config = dict(
    n_layer=14,
    d_model=512,
    n_head=8,
    n_kv_head=4,
    head_dim=64,
    d_mlp=1344,
    vocab_size=8192,
    activation='swiglu',
    norm='rmsnorm',
    norm_place='pre',
    norm_eps=1e-06,
    positions='rope',
    rope_base=10000.0,
    rope_fraction=1.0,
    qk_norm=False,
    attn_scale=0.125,
    bias='qkv',
    tie_embeddings=True,
    parallel_block=False,
    init='uniform',
    init_std_qkv=0.0572,
    init_std_o=0.0,
    init_std_up=0.0572,
    init_std_down=0.0,
    optimizer='adam_variant',
    lr=0.000706,
    beta1=0.95,
    beta2=0.99,
    weight_decay=0.27,
    lr_head=0.00858,
    grad_clip=0.5,
    warmup_steps=362,
    schedule='wsd',
    decay_fraction=0.576,
    decay_shape='linear',
    final_lr_fraction=0.05,
    batch_tokens=131072,
    seq_len=1024,
    doc_mask=True,
    train_tokens=674500000,
    steps=5147,
    dataset='wikipedia_en',
)
Each number is 128 + 24 x the weight over its row's rms, rounded and kept within 0 to 255. Layers, rows and columns count from 0. Numbers have three digits each. The size before them is the row's rms in percent of the matrix's.

# layer 3 MLP up, 1344x512, rms 0.0495, rows 260-331, columns 64-127
096:086129104108127134110133147105135110135115096131137152129124132118113117106112141124118174139117129146107109080127104162142091163108123099147110117114133138080089143102160118114133167155091085
101:167085156139148097149144096122125157110101190171131128109127125147134152143131146110112129124077121113162145115167086128121133126148166090131150102077121125120143127155170166138136155116083161
101:106095088147098170177073098170120124144133113082166166119158149125117109141096096118063096132171141115123111090164141140127153105160132187105113109110131128149151132113089125176100157097148104
095:102133154101100097130130183106107153107123114178142138181097111104134102113123139155162154174098103093154114126105149123154128163137108129177112080116091147116164087197147112149155106136127118
101:158118094156103110118116148113112162173164114150161131125146140185143143129157111095160108140154105129113107097136096136080152154117125118140125167161147139130149127136095154105095145153161156
101:122113150157088144128087157127134128161109083154081159091110118153157099185137125169087141130118135111173152123096137141092117151122153132142156140125134122136117103150150134102135138135124100
100:163138108162135141099137163134105157142087132115124108106129134158136104120110114124084167130111108091158101113104122114116164120094135125123102175129134097087167163131143123089105142111120112
100:120171155115066108117127149100149098111138096144152150105126139087082150168071176149111118096145130165172102150124145108131116122170164084133152086125132086122133154159108144130116166149105079
099:141133109089098148143094132078158101131117106151133124147157142136122123095127125144152149084139141125091102119113083134164141144142100116126100159110147163147077157174127078134165147104146108
101:096103169145113112169115148137090153149159133122133147105122150090121159158095082161100111094150159119128170142128108115150150141127082151139138154116125134118178147101101141156119164138136087
100:150138146148114152151109121109100122139107170149158127133117110143140135106108152123153166111147139165124138141107107083128178093111144150135147141124092131161101163139157142140118114093115161
100:138093172173087122153164124128136150176114125167111084097088107150150143140103145154160164161099153153119143156096116114114079131141095129085159141154099144140100120153102118137118132140128109
098:120164108103125128120144141091147124181128098147093168103141097155130149109159099168124100084143086139178131108160149131122154165092124131139179119083090131137132134064142125082145083085118150
098:125104127121154098119155190160148105141105123097162103140136125154135152131155141131157111119131170102101131108111104109118143136098137119114081116141113144101159161101142094151184098105123106
100:156117161136119116161131100119123154143122174160114111109100179115180086126152160124159146079134113095139127122134105076136156108133136098164171177152158183171104157172129147121138154182114166
096:110134110115144154124138111124112111130146111163143139095162136144135152140139155112122115102137112134156147098130142105118122143069157145156134146158116142122109117147089148145154102103100136
101:111191145131133109146172135123148104138130124139105131163141109143154092173130168164128115150149126141113167091110077120158133108082160131131124136090136109117100105131091138177132162167106133
099:161103098172106166154146080143119126133112124145098101117111134109144150122133129116129122157182165132089159129140131155128113111140115151091116141114121115076164139105129155131126063139160127
096:116099111177113101086128162136151156095118165126112124084139143171120140108125149152132151148089118148157111114095130147101125138106144105136104120145152104130123118130110145090149155150106154
099:148129116139100160136122145095116139149148167125151167156161111094161086128128126105155140109127156101138143163098110057160133144146194124098122124124166121169105142138164154115133137151129163
100:144135115155129099132123111099143105082126137163084112159122152113155135100112158145116109089140169158094132125107145153158107139139150131141139126164150136074129124147129122155143131138164112
096:090100127132114148088148111176143101160139132109118154092116121105080129130125170121146117102144171117149137093135163118099126120082143135135130139079120180093069150109105178132119117130143094
099:098087143116131153156136126155111138102098107094106117135148149100115090190083114129096167143128122157148138103149167088141169103155121132124099123147093161137138141140118123122127111109148120
103:122141102115151123133150159124100115133074101103133149118132127134103086161150151112136149110129138138112116125135133111144131119090119163113140210112144157155094113094128121117138135098145155
102:122132146174095112178110138125084105153165118141153113138125113153117156133121131088149116158174139107164111095142135125172177155125148123090122150122155117116122115152087124128091091143135098
102:150155099123133107100171135105107122144169163159155116183137122107123143161138092148118146150092118152144118141155135132101104155143108081088079127145118118083168101144131142136168109133112131
101:124167116105119154136133124111153127152103126154160138084114115133181104150102167136151145082102115115062090143173105096166121136086125136104083124109138156163137145090143122108112128141141103
103:083139124158143126104107144101171162129128166130146123182114118095098108116161123141154143105156112154137144139108144089115113156120138083116099077122138180111124115142121086072111152166118170
105:091103156105103151106144100095128112127131141143153141132114120100177093136183109144106145123083114114083159137112110118126113098122139129098143155118142137138115099140143107138114157130129119
105:125137182099112101137147125134143143176127141116141157132160101106121152158147134108103130105136134183166132131135135171134091162073124120154167158152155136138135181167187148141089146102141134
103:147107061125113097128126076147154092113156147105099103130167108132138139132147135117111084090077108107092129160136084131151100162121172138105130108127156144125149158136114073142153149093135136
102:153131176109110166159134134138140168144143094151135155144129155092109115141162129075125124174166130102145147100147086142135108127144118128106153118115111162151130142152098085088150148162093148
099:139141104158147157137126173149111130104126126109126142088181114103099120115163126165126123119116098148164128135103129153140134099137134084140135136146132102165138104095099112161110139181151176
099:109148152124127142166101111121090126152132133156152099152078123129111120146113114100157098173137095138103117159130113160107117117158108119135148148141151126156150112176151131097087101117109130
100:133141113162131125157164114105140162147082123159109104114136128108079091151099138134149151102162148133155074135125159165083121119160130107095101107158153094126095147109169111155168117092179157
102:139120116109093132110140134114138112118114108125121114149100107109104097103143138151129161146103141081100137164156095089091135140144118139108129102090122111154111101120134122135113116075140093
100:117126111121111115156167111122103147151135129110103109150170145161135148103157156146114121129114118113109164165127092087111108113122140106150162125102115165153093192132112096132153145153113112
106:106145111098134131113151145134086105146165119105113159146087100107085137158132125139151124094115177169130171149115093102110131180113139143115109166118105103143174084101113154117118157118175101
101:145132097138134134115149074124104155163128112152112145161134151141097125185157136091119132155151141156099132166123130129103125142118174143132132156141128100144112092103111119134108129123129157
104:161145169138115085137110182094104095093128131123105139118139140131115131175130121144145107107125114102093143146125155115125147145170169116110148152136123135109097163113156141132108140105177158
099:078116110138123093145146165140094098117096135119104107124102093117090156100126124146107100169163094111133139167144118139146115139176137122108097121111141128143144162113113147146113147146132147
100:121096138138135103116121150149148150105136082127131108117144116129183106108145129148118098146101123159144146073109115076118093103097096123159097118133155146101162128144163105167118133092168101
100:165102148155121135130136129119122103191148155156095125154090112144135156138109138090154156153124107114162115133135069138129127094081140140153132119098172153138123176171150153117144134132094122
101:079102138141127120119144176159120119103120167130120123145103147117135103138104134100087156125131110144171155154147158187114133139094176136093096074109139132167149109135103122145150173116088091
097:132153111122115141157117118061133140153164162129117149141105117144165109118130157124128116144149093099094170147084107175169093134156093140168127132167151118108125140146129130172111121119110132
100:146109102106177098081110153124091101098160144143108106152127139091156083117119098152131143114095106159133150130146125160142126116166119113135127138109111155131128137165090173120100129114140114
100:098120177154141120098085152116177191156154142102099087150168080100138118152118152126123142087128149107125160156108122137113112139115078122148114107135121107123102160098126126108128091085090105
099:108141145107134129146093113174104092096135103135140126137170134137113156138115096112099117142120115100115129145160169145097107120105135120146161152134158148112153120118136109128121104149113123
102:150136107096104121100095152144149126160151155163091105158092134145151114119143157104129115119117157158148167162113113113140166155103167108134162116144118101139134111136144157119145161094157165
097:117131118090107090147147133148178138148150142137163147120173145113127094127092098110094115123103068137106174133148143113115138116128125125126134105099168152135127135172081123146113138107114093
105:143102170065152124149142131142168133103129126108120165122142088123167141104157150137137156112121123155125090150139118143157147124122136077139125141078112133149134118143139133154104145139135131
097:151181105098161154152147140135100121182131120103132105110126164138173094143151092128142145126133156169125098107123133130141160183145088128134116136138101094089149139137087123088099101125132168
104:121116103098134120127128143088113149108169129105091148151135096125136108139137153114137108115113142167155110121127137082110092117114158124150138164153169123129120103132098105078099169158116171
098:178105146161159165162125088124136107136131133123106138168161104160147152159114138112103138093120151114171142158089145146144116136131149132129116147086132136064157085136152148123113131135130089
101:174138143158100145144082118120143175097103092114134139147083141106133143145104126090138180131149127073159142126113062157154100107087123116126133169084095095130128162105137115117095137098086116
099:109096135150148130125144112155168101122101111116121119107159130100158125097069089156102145134141124093124149120154086087144131112127097090126151117129141150141138110118141086141137136109134153
096:098112121131117102147120116152130130105129117161099148113153146158091112102156111103132134105100140126110137116160171122115111123097149136146133113116135159148126143133119111109099085132128099
097:134070086079136146118110110132130148113099101112129143113148133088140103090086133141149122138143176141109177163133131165137136151115116091132120157117167097126125158108141109098133095097148093
099:126135103119075090144101109124140159107136133121097131118149123171107158154072155136156126095128119138095178113147139114165145127152119139147072126140116109121138145113135121078104098138123141
099:133105123100121102119096151098119137098194097134071159163083116136120134094108122154104160180095133093124181149116109077111146116100151117141091139112123091173150131141116137112123111117143108
100:158090137131077087134128087126126154099128145131159156127150126114075119090117109093084104120166175082115106111137080128170130139146124110136163121138149131115105075145190157101129160107154150
098:149136133128147115117146156114126107103181102131134115140139152142130166111081112137157140121131161140105159149170153136114149150136147163149115125149106185133079153074129086100119135126120115
103:092130102167127160082141112096126120149123086113151162156147105135171139164101143172129114119137141100124093162122123136103096170129154127098108148131142125161090137143115145127135083141112118
102:101148132152123110150129128081129182151105147115152155163112115112157120168112110177095139118166138107117115132159115163099131101147131154159111114147135154135134122169167140185139116115146110
098:119108149118142111149152150158155147114123144104151119114119107079177125143146122137182147107116142136124093100189132149150098128131136169128147138117156153142159088137154129110145137099125178
099:118132116138151140152153088137129161171134104108101073152111124155124104116121145152118117131125128137136121116098137144126172120131095118149135182093129087116123127104122171099116094123085103
104:107180089108126145124107123157112094160155108118145168163106150156134096168119169121129143120151125142090139148144137120166160144115095100133163142151121123146136104111101167086129126140128108
105:114143112146137133118114166119124146127125136139133152130094114145158186089121159131121134105106097152092099088102128121141105146112125097109155116139149142158138114130162162143166143112095153
099:134127080141107148115132151171130106130139173077112169140117124095118164143159136150132098129151154105112112112174126140157152111130161128094116154136119121107135127160165140128111138110156139
101:145141170182109082100152148109131123132169114165104116157156128145140150145136088108133127147128127127089099097071156093123131098168113134091123150124174125110182142102086121108121147152164139
098:081177126136173106130158117156078120128119156146091147150123112150118125094114157135207120148104120146119146136153079110144121120134089094147156108137076155148133119109105123114156123126117147
100:098117123094114102155146132111104124136123108139126099132136082145096130127080115162125151122142129132105154148071116094165164161156085114143133145104117127151147135143139159108093111138084143
# layer 3 MLP down (transposed), 1344x512, rms 0.0274, rows 260-330, columns 64-127
102:060180107150142133109153172151155162162107106120113171159117130192104092135137121085140115075144121128088167115145150155077102165149136177142111110139135119114130130103110109126116084132090112
101:097138139149117088138099141119118160124138130126126105115101082164140142201105093150130111165148112117127109129129149099120140146166101116144117090106184132114126148185119130127152149125142134
103:116143144109098152147125093119089143070117107135092108117126127161121129133157094185116135140157116134107125126156138122118128089140139127152107091126100139140142095115136141141112141139120118
096:147131132131146126132140146090097095151143075151108145104121151109116139105162125123083107126121157143093122167161157097119128166115112131119134104129147139118101055134181169112151138138168132
100:131151128099093114105138117125139083142110140139141128093135098150118154054118103106139108135145119207137093123094123137087119140084121096100107101111056153123116125134135071145128126152129111
101:104119167138193074139127124162101141139148134142140143150102148132107136105082082129125136128122149159106072101081132128154114130101117134112124138115126118112098146152109124146113133109141148
100:128157118139113169134182126113132087121123180122075096154095160165140113128122161087126169129092144150143094127097115164096192154104106133124093168125116116116128124138131128104136102119118077
101:123130102163115096150137094146148187141136151124157102143139106150157099110161112101126187127133092123089128156163149146128152138094062155126115166122093142161103113164142128137081105094140154
099:123136162146128094149100107155124140163134163123085096137091114121162154133143129115153094143104124174158092160130178115115128128140155124070104157096167171099174166171167089107090171106140163
102:153142139178157154153166100075131173129122127123115146124158107113079100094131156150125090137102101152142122161118155086119161128113120195106132112105132104151140104094139139099115091122112156
101:111142168182108186152146115115101145140125132156086158114164165149074106139077133134108056121103131108129118145120123110128135140164131093110074162147156141107095079144144100141171151115136181
103:148131143106099140115136142119133140191103127127160143095106079111140157163153087152098157153095117134118109127115141078132150151159125137138176081080185130090132116136113131160111128156145144
096:126157127113107131121161101102146140074171168147128121091118071136142122153164168198147114133111103130123108127104145119154159117105142146124139084138138145123141163124105120108129113166091089
097:118117151158164131116136122104120125142146078095106114152113115116145138134129140156125188113150113138130136162132099140142098151135110095130129121136121111187157143109124116127110140109148116
099:152097143148102147105088139115143143157117147086103099124083143151099133145158122148115174141154140155136121183133134125145124096127115111076145143124127131106121148124087088101125106106113140
096:111175153126122116128085110138128132148098126183147177106149104107116134130107117117134119109113098125121124160147116128159098156123088126176102154096112145121108123152146099130162150190104174
102:112151152142127098124137131106098073111127137184101137139085136189116132138110153161123148164138070183105121064077118129142120091121173165141175153087123136085161176157108133116130134095115117
103:106147135100123194149124127108101112133106145114093109143096090080110105154137144131192123153113144117108154129117140117140147086146140105124156104134141109130188148149099103129140134124123142
102:148110145129159160090182141092138128127128123158182158099100101194148187127114133093161172145137106134170121119123099121115128196139161117128134131134164147141086094185085111131076111169087116
099:146127121090086100121078133127160129116100151122125103094119148105165140167157136116116133121154154150128171127110116118135116164185160168113142149112093175120135132126088153105140121124112117
102:150169122112156165128106138118132107125116133148147114068117125138125102107103137144137138132120124115134142121126120161127134131173120141174129110146104111136129143151134124165167127104143177
101:103169079122136148126164114154135104168087108120132137124089165119131131104117132156145131139086135135125119114155131085123149137117126109130110148132120119137117134113149049099134132164083143
099:133125126114148099160122144110136150112114171151144141140126126090125121086132159138113097155155113129127134152118128123131118141125127180086122167137123075122155151162145125137138145097128115
105:126129109129099084150131128124123150189069088082149118161133118126119123093100125097107135123143149086151103086121121126124130117133105134095124169172112143142083097100105126117109128118130144
098:112135132156128162164138133139134131144118127136139088134136141112107121127081166137127146150109138163135092084128144136094164116104167118133124136158130098151115144124137133187144168139110114
095:151098122164144113139142160113118154111161120154132130150137110132129146100115161132152109145134148154153117125113123160125119129175125154144081117148106109132146152143124141144143096131153107
095:095119137138095137111113124161114157110084130108143142177101140152121110120088159119136100173102125158124142138114121123118114113114119111113110149165139147119163156131131128125139111125145100
102:125108138159158142134180129143159151140116143151155105153083121123158137144182113151104112091113156149114088132146138109105143095115147130136088129104156126153174126122169089099135135110127132
103:133143121120106123110114144123197128106086136098112123113116150131102123124113128130108119116156136136108119150189083129052138076114170122145154145147085140168120134092122090149137115102123103
100:114110135152131124176138106104164167112126132120112117164110149122165136160107097117083164132133175158110153100137126157116104121103146113113090129140206119122167081134117123125101090127107118
101:124116094135122179089124119170141127142128116141106145115115120151143056172122135102114096123112178131104116131144096109149130146114132147119146134134101162120166180113080144136128144092137112
097:154105077122171135107144142136088164100152118089154137072116168115091082170116143133118150136142154123123116123104094150120127111098177096141132129128127124106125144120131151082130146197127136
096:118102122117155090155101146091110127138113105144090174106139090116127126145158156139147097108172185107093107138125146091085151136093114129107120126150101137122153134136133119084153135122178123
100:105147154160169090141165108130140112120155104179131132135137155169104131136130123085136152118155142122144154123168155168105115150128142122116167118103104092138129116112099135102146110136087128
096:134134102128090129153165143131158147138125137134147116135172115127112128115174118150177153120125156123090136150111094111146116160151144097141133129135106133134080105133147151109120099115117108
106:094086123141122146097146127136146141113128184153172108106156151156146083103156101113141146105071138101094114131138134110101104120175169102119146108076121128104091112115109144120161146144149160
099:144169116135138119137146102108124139137133117126104103103139124134125118104084132166133139159119085124125059102161148113152143097144129124102129114176135120156078137105168110102126149157121164
097:099145111108167124140077149172128145111134146094154130120094110144113111154099139157129149142144130145082160075162136097125133124130137142120144155136138115128167113102119198134126095089138115
107:115138103091122103136136192142140136150136146122135090125118126108116110111157120103063131169127116123116131171130090140057092107143109170102123098130099114145152163088108157124144128131166116
106:138123147122156086052096151149139150145134116120122122137132136142145121139133123109132161113131161118099131110110137126106157136146142167125176132126157138119141109134105133156102109102140093
103:131135171128154117157167144130103141106129151116126108153201120080116112112105120168121125132136132161120143129136140102138089115123109122107127087119134162170126090114141135112119126122170165
099:132103106118124098094158119145121117121137132112191097132151141132102106145122130096085105157141140073137138112115135117155161154085085145118088160100099164120170075121151129146127141152151140
099:103174170122180154161189124179139143144117182159154128101095126127143116138184144144137111125157137113069163093142128129139136126129129095119115129117128132144143161120133121110139135177123142
101:110065135133109084096171169122134157114162088136106119126148125143192127115105106133130147092140131131111137125132128155168132133132151081100116108107116145110137107149109140108097078172082152
098:144179112141148116144127137161133129082147120109134126135126155136143154154107088097120129151132140163138149137136153139124152144147162129151137151139135125109120107144152160115138125133138138
100:133126130122104133134105085125111103096107104159107146099134160141115131143098109120116128144103108151116134140130138138137116118136204138134129121172123133129107148158140138099114158129120125
098:125140131120119169131146137120133115120132133106126118073131097128134101131091133100135096148130172118189118150140140119111122164163154125172103107097106143142097155145099107146121163053101115
091:110128144128144089183146154063129166134131123153167135120137156096128140105152133134134118150128113148087150134141140145100122110151120110144118150134136147151116127116125166121124097167164104
102:117095095129126143111124125119153152165147151120131117072107089167145123123117162101108113116130133076165173137144151188142133139163170116142146166143141115175135094118143137145098101110143106
093:130096139114158146195151106120081057149158185082168088103120176149136111146122112119133124129128113129108132119158134129125146124101121155143154147147119170127077149104095118121147110131143112
103:116082146160118163108111135129143114125142082161096129119157122135078150154128118121130168135110132135057117144098133121089096144104113128123116158099119131130141087116134108112148159099159117
096:152129141112131131133100135143117105121110139121128157128156116123127136136115127134112160119140165152154123133096071128129100132109149112120116095135124123103116109077136121157155078118126110
100:123135122147161158141135124145157115113123138103136150140104125097118123156097112109094105121149152083096153152136126156135150148139143171130102142127113118106117097114155130124136106094062075
098:092106154121176154158123127127134121141168105100146128160107107140155134131141147123140196080125114128117136115087141102141133183120114106170152099120102094126116125147165113127109119078143135
103:156131142117147094144104142125123151137099136118129133144122144132111093171134177110131150141143124133130131136089118144071114108114102145125153146107118134085155167125180090135130148069095121
096:112120144181108167120106105113144162149153128096117126128160130130116138089117085145110130136143088136111134151119120155096157159123119128152141122122152167120136118120113145112150098161146156
097:147141115108120114087126151133136129120129105100170143104138132117140130131135134142145095111127094184108088129101126171123144153098096127079083109122136126137082140127114110076112117133154119
095:129161103138154139113112094103145131166143160140154139112101132139087126125145103129108142124115065124115112134121132093102155159130094128098138105113121132071158099124097130103119145127122105
093:115141091088114111094112128138133114119115146081150173150134121147110153144145090147078187162142102142148160107140085137186124103126102086153146131101094117130147143166154138129153113124099139
103:057123085104111128121112108156119144089132128126151146143106128135101089155099119113084159165146128144160117095110137111115114123085116146122085125139111120136149118129157150136135140115159134
098:161149158113087093109147107138158087160131106115124120163146170118117090152105130135085120097136156125160139145132141146111154141101122132165144127184162137115156168133152121119090108131118104
104:131119135153143105133106174092098163107119121141121135122138142126157148110108117125100156144140139104114155104166120100120157151108145106100153141128140140137101128094153163161108129101120145
103:119111134126116099115160139121106135117145106067126126130086125116138103119170128172143116108138100136135137107144155189105092083125124137125152117157125122126105145079111127175117150136096120
104:139108144129138098117155126135131153139132144153116134091093140145113093097164136130113117104142152122107111136129100123123146146126121157127132138139105104153114144169133171155140161135155116
101:144114200147100166100143082139137163130093133118139133112135111135143108106093136142150107097118119128149137114116164181086143140124107146146096108120182147145115148101139112123143134090137133
102:106156104140130118089151114133126119118151104131133134128141154122165108151176127104148103140175113165148101164097093139163140126122158095129142128097144091177114174100126134120181132132092061
106:094121110140130138137132147127089114155123125106140128098109122091114131124137158117126152122112151150157174135115125167121126102169107143119148142144074124140122084140083127143127147134112125
108:126129168124124141146114168125097173132127129155093098087150143124152128101166110161126117144135168124128098103097104143116158080126164147146107112120090153135146078128150165159120132118092116
103:138137145146126118142134146154132145136140150142095165108149145113142151128123116141114126121118113074124144075130094176154158175114146133134119136147122101121129123143143108186141124109106099
102:174078149148129170124153117091139110151122124147102101122138117129108107130123062094083141114138132113104110134079089098136133140117125135148148147142113155150141158110126151085152104134137105
099:152141112114164105146140156119156075111110114138141113105133106173152151171089173101134146126162116156112108127092077140140140140142127072140135142156162134117135134114145141155131133113169141
# layer 3 MLP gate, 1344x512, rms 0.0506, rows 261-331, columns 64-127
097:132162085084164107113120078100151101116136129112119139088102149105140116081139160100151142106112140139157131110114126175114146114135186169144118105153127108155159169125118125108135181124128141
103:114109118097166128122127126093162119096112136086180125120098148148119128112181166115126099145134160129142107124125117127117152135104137108166133109140114145146140100122159100101153164134144128
106:101150108159135150150133164100107115120124163103093123102106149128139105123100166146129133118080133129054102104117119108100139092158132109107158177151166125164134161123131110104093144151110122
102:128121172119120107139135160148145112176149141082140126144178161101139138121177130143107134145164112147124084188109091104090177098150140172108150145127181090142124133098087147085142182119145099
097:154160178114110137141129170144166097164114167101167107116140119143158108110133149086126168084152157132134115088114140142147137118105158083128087117128125166122105091131128137140112114140110124
103:131111114085098113131151142124155091105117095134102133137132113136175143133110134135171138111160100119165139130143109110097164093123153149131127123178151139105147113154118098122130094175138095
099:133162144123147095133107156147177148125143097161156157170143169105112111084161079146155133080175112129155101143125120128103127136101154111133134152158154125096112120124118160169154098164104125
098:126118151069132177158146121123090143062155089093109109113109113131099093099114152158164126104130151134094148146144093116130157123152116114146147110145102146101110107150102151121105159115170105
103:117118165133113140087126153110151099165129117126093141155087141124159142146088168179173150127118139111145139120174088136133088113195183147155112149155089113140086121148112161110093113130171089
099:102081130157135148136154139104105097146096165107157143139103117114135114133132162163159149146095161104149151144158085121099078116137147133104135115145129112163105110172120115119111148101093131
098:094166090118172176155161133135099119118091116149137082155180106121099122128158110148110095080107160156105089159125125155156128158091143119111159104167132146145068208107113115120137142142113109
103:107124171164138125116115137186142182168139101097095146121097167128135092148141126149124105100098137146165100092103137092109094160124133106159147074101153148122134126101117151117136084115136138
095:117151167099146131086141154116101145132156116156116150141126150162126089133114180135173158108102162178098167124072148133113101129150119135138113148102137141108151149095121108144084139132166118
101:143138137151110122155104153102116168115130111149134087114109155124102186073147146134155117111121138153142148125151140136087178165121108149155127128130077114122140088106112107158152125089112095
098:102105131118152170135155131139108161104153119128130111113170126115159119153118115112130123117093127131095110081184104102165084152115173138120118170132120179157114166120158073089134132110177109
103:130135111099118108092130136132159149163127125132166105128120123158144123106169137110144100136135170100168111137173128145097137118154177133139153107101120097144147102117105095147102089119149128
098:128096098157103098141127151148154101117109102058107149138107128135108143102102099133102090105158117138104131152099132109154104142084069110139104090138119097078104129104139116131103091103140108
095:137104092130166132177151157091120104102100127131180082094134161103118148148124153112125134166130132108150089123097121148132132147152162144102129154088138173161133111120124155151148114144084070
099:120115115098117139155112107124151154105118157108147088173116112121120088121095100110111144096144140139121161142141140132106139112091169094103126094135132165154142089074137112122090140131131154
098:122147119109152130125127141132123124128146093125169164164151092108168072158122108148139131121119134078137114121128155122133176182117139074117130171143134083109096155140138143098133105088104114
100:111131154152159141140103164094127115139129128119171127154162158105144129150125166140131113082165132143092173120141157090146172089088092096142109128141104155117078127110134122133097130142131137
102:138166151112115096116098103075180120109151118135157150092164097181108128098146111174097177163119136100096090135135139134134120110114115140094152127138094156096139117166120146139152111126143135
103:136113105105156147119136124087100146142113100120153154157107137157107133125120116091150155081108136114150130120122158120117165155147082159092160130089162155086100134087121144102088096153113118
099:181124134145129189174168119111155143146138104153126098155167121166108051112142121140121159122116152109151133100117151145110150134100125152119156140135130140140089168150153149137116147128081078
100:130142142145143113131152152099150106166144148135151133096103135128095145120123112138144127118102093114163110154131140096097122122116128135137140115129156144140136152073128155137107159126166120
101:153155137088103145133164118152121125076086173159137136146134098149149108103094138162166157114146132143101108142110166139149145139110126097110133114128114175142118108091104106153148160135117130
101:092161114080148182116136105134143130124118115129137092122161124115118109108115138142113184153170113115135145089128107163100124124150127136137116106120134170105147114098152123109164101143084167
101:104134126150151109148135125109066146128133148167147083147126161117123089135096157158151088124119111141139075095106135139131101089136113143095092103110129107102161133132165090153150116105149172
101:087154140144123151156096088129104121158095110131169100164148141077115134131149140105130146142095163141150143134169167146092077145140155111144107120151183124148105116107111155131124121101090092
102:169134123086133129087168154096131168140123150124133129126151129153144110129161157146174108087116161126141157130087134129118088109159144082153167094157133101132125116113104126149107099160109116
098:136150180139087135112142131123095103105115119124151157130143161124169064122119137110141123110113129134120103136159143114134144109108125157122125098150127072112107110107140141082118136114095116
103:142084163150089159124124168178134149145137115120155133137104118138112108090096158135148109113125128113096142133145100094088096092154127138159110145163143163094103116166161123138083154089142161
101:109133126096131153105118107140106133151110120091131126118126123112082149123135135126116136101151120070116113152107136151114183103121100140149169180118104180168157164116122154129091168178192167
105:119130156121112131141160127116134138137104147117107104178146102121130132164154179142129152136164110136108123146088092164118127139106108128168130109094083114117127136135162118109123171102095093
100:149130191113146111143177145105119180108125122150120121123076096110189084137087137164162107121093101131104136116117110115137147141166087157136184114123145122118110151111160091089146098116113086
097:149112180139083091152123122156120076101108123154132103071161123181140169104165129138149148127132115133135102149098126163127107143119153149148113123136140113163154115159136122149111101118082127
104:108119111092122117135150108095151112162106137143167104123134160123101104108116134153191093145110152160110112163117111158121147171104120130099092118144137134139134108127141183128087099113152126
100:114140121107100127121088124134131119108146091093159137131109150110103131136148143114165113150126133140159149137161123116124084147133124152137124130110156143084096119119120139126129141101082087
104:140114102105099128150109097133173129090125125140159086097119127147108130109107117136126122141153134077127133110134155124130161123142113124144107114144170112107140131154119133124091152119108140
102:104129102122178138145159105083140157152097153116097108160104134142112124166126143126119127161108098162116120133175114153152140155136121117162148116113122137107170159149107103100122098164144118
100:110142143085179164160114158146161095155149130100147142115098133095144143105127190125139151155142126128107122112151151126112166104153176116102157123152120145135156119132111099140159163168152158
100:140127136114121104154157168105142146143095165115141153138106139139108136133163089134127111128154119151157121149161128157162116124120132163095153141103084098150103145119096145111121108143162129
099:118121102100127144157102162113092145109135147121130146103083165147150122101122167077155135098139122143098162126172160129104135133151162121133170148131143113137130176133105152104135179148130105
099:096149130132069126113142198157115167110098133097164145153090132088109129136117149102119142149130151093073118113125109166136091132117108115132125126168139141107156127131115167128090104137092098
099:114146100147134108099127121142151110170153129151120129161121107113127115146148100115121143094161122151086080140122131137088138140154143127110114165119173152115122125123154156110144133162104104
098:161136151133149161132131126169113145135120140142172127124139091120121119088145143144140124100149140138107135169101146100086108162116147110125146147150100132152141159121133086168116184099102120
099:170163140166165133119134098159162095119165131134116082122133104118116147151168118104117134118115154109116118128103126114103112123174130166126109161117146116144120103115137096136100103144143146
101:132082091134155088156136121153135114122170109093098121095128171161106096134101134140130124126165074148100076149130153150109150152127153108142105097166148150142091119135169090107144099107099145
097:164159147126120135081170108161163107128087083065088090142124145114131088150176098168153124154110161139107144168116119138128105103140120073116132116085138136118073124165128152103108085141083103
103:115097096127118137110091121113115132125147112134121098103126143133121120104123144091106162102109156131129104161114133136117112152191115151121128122142108111118095138148101119123092107138145104
097:160113159116158160107090154139142113106141073102169126118114148099156120126119113105113144105142096094131156104130126159130116159152115093104157151159141120130073176151097105124155114113170100
102:137166156109141132094112121108140153136139083169117166125141146089127107159106087112143111123121112104103126117086104170140157109161148154126096115097172118151086162143126150174139137174134115
094:121157130088127136125106144126115104129114123097183158167137115079114130134138150160156128151111134101136145104121143119092113119134131135105143148118139121103113121112167103171102155126165110
101:114150121127104125131117135128105148126125151128114154178107164098120127122125140166159093140121161081097150167102131150146160123144163155104156091120126137143157108115133136113112116121130117
100:088152149111122145105102120114138116141102112114162127106129124117125110083127147168091099119134119079142132154125144139095113139084116147138115157108132112121129109159170104101127145145145106
096:156110138185135130159148102111074115099098167164109153111130108137108159131134135147100142142108114093162142133139088144097147122158147135120079155157135139095104093125138133080119136107139108
095:151098122164148117118150114114141107120113091147128130141108125132118145103146136105100089165114112108131118162097131165102131090174161105145152092155098144132120119119141089143101110120130153
099:127144161154108162123108139126152156105101085161140080126118097140105121157131110160162123101103147130139130123159092105090107153155140111145092120143137155111084149090149104138109094126097167
100:160091141147130145105157153157168148128110105130137120128139113090167165145134132129157112119080112086123149139137102091093089122148089139152109130168144099125142111152144120143076093132161113
097:132158147131074155141183154123142153162131136118118124121155156083127162134161135181121118127132100085144127161123122136101105128110108102091121150156151165109118140091091118145138132119132119
101:138094092135161141107120103152128170099110127145117160130130155109100130147118116126112136102142172104110108161147108124174142143105109095110124173149111112161151095107116130065149116083106131
101:120141110123113150124150108120163168153137076115114136152157144098134134158143183157130099165112131095114101139111122088123137107110141086156125169160130172141085119137113126113146152098132115
102:125161117121146144142176138108125112125137091142133139113132104150149160114126131145099110097125134166154136148152142121139163148145141114143144107079144134101137114094110108158112166154155165
102:151111101128160118106105153145093109106092119092154095139109149098111163097091153153153093080137107096105153129175157102099091126111113144143155139123096126113112132152140094117087117099093095
098:112101122154103125111131088132155128127119102136138171092119107091110153096119161131113136098110121125160117146156102147108122157138146127161121157136156154099077153153137084150137119164122143
108:150078110163147123125136150085124129129126087113155158126155130119150149085106168107108160132120102147153122110124126141096173102168084179118151113103112087126100088122132109087118131131117103
106:135063134101133149140187105126085176169157143102137107129096111107160163085174134163170161153144139105099095153165140174132128116147116109095155104094142161092140132134106164092069133143080103
101:143143118132111077116104120085110176131121103153172131143122123146104107144157142132102120130099138148103152161166119094125127173127113105158149097167163132078129140147127095087101130102115128
102:133114139134145160159110122122101149111122110124166105126133153122130122158144159179103146128102103152116077135121135114144109119099172097102168119174159161120098170090159108141128153112108146
100:113132147152151132114196123137102100152106122121096121152133115104155117086139124127176083089158086108095150135142141095159190133111147163080098107122087122132135097101117158129118152154111132
101:098155169125137119081138167143161110099122088175156138113129154145132109155089105170146104136164121101138125115143140133123144145125133156115114101123125102137160113162124157148122161128135129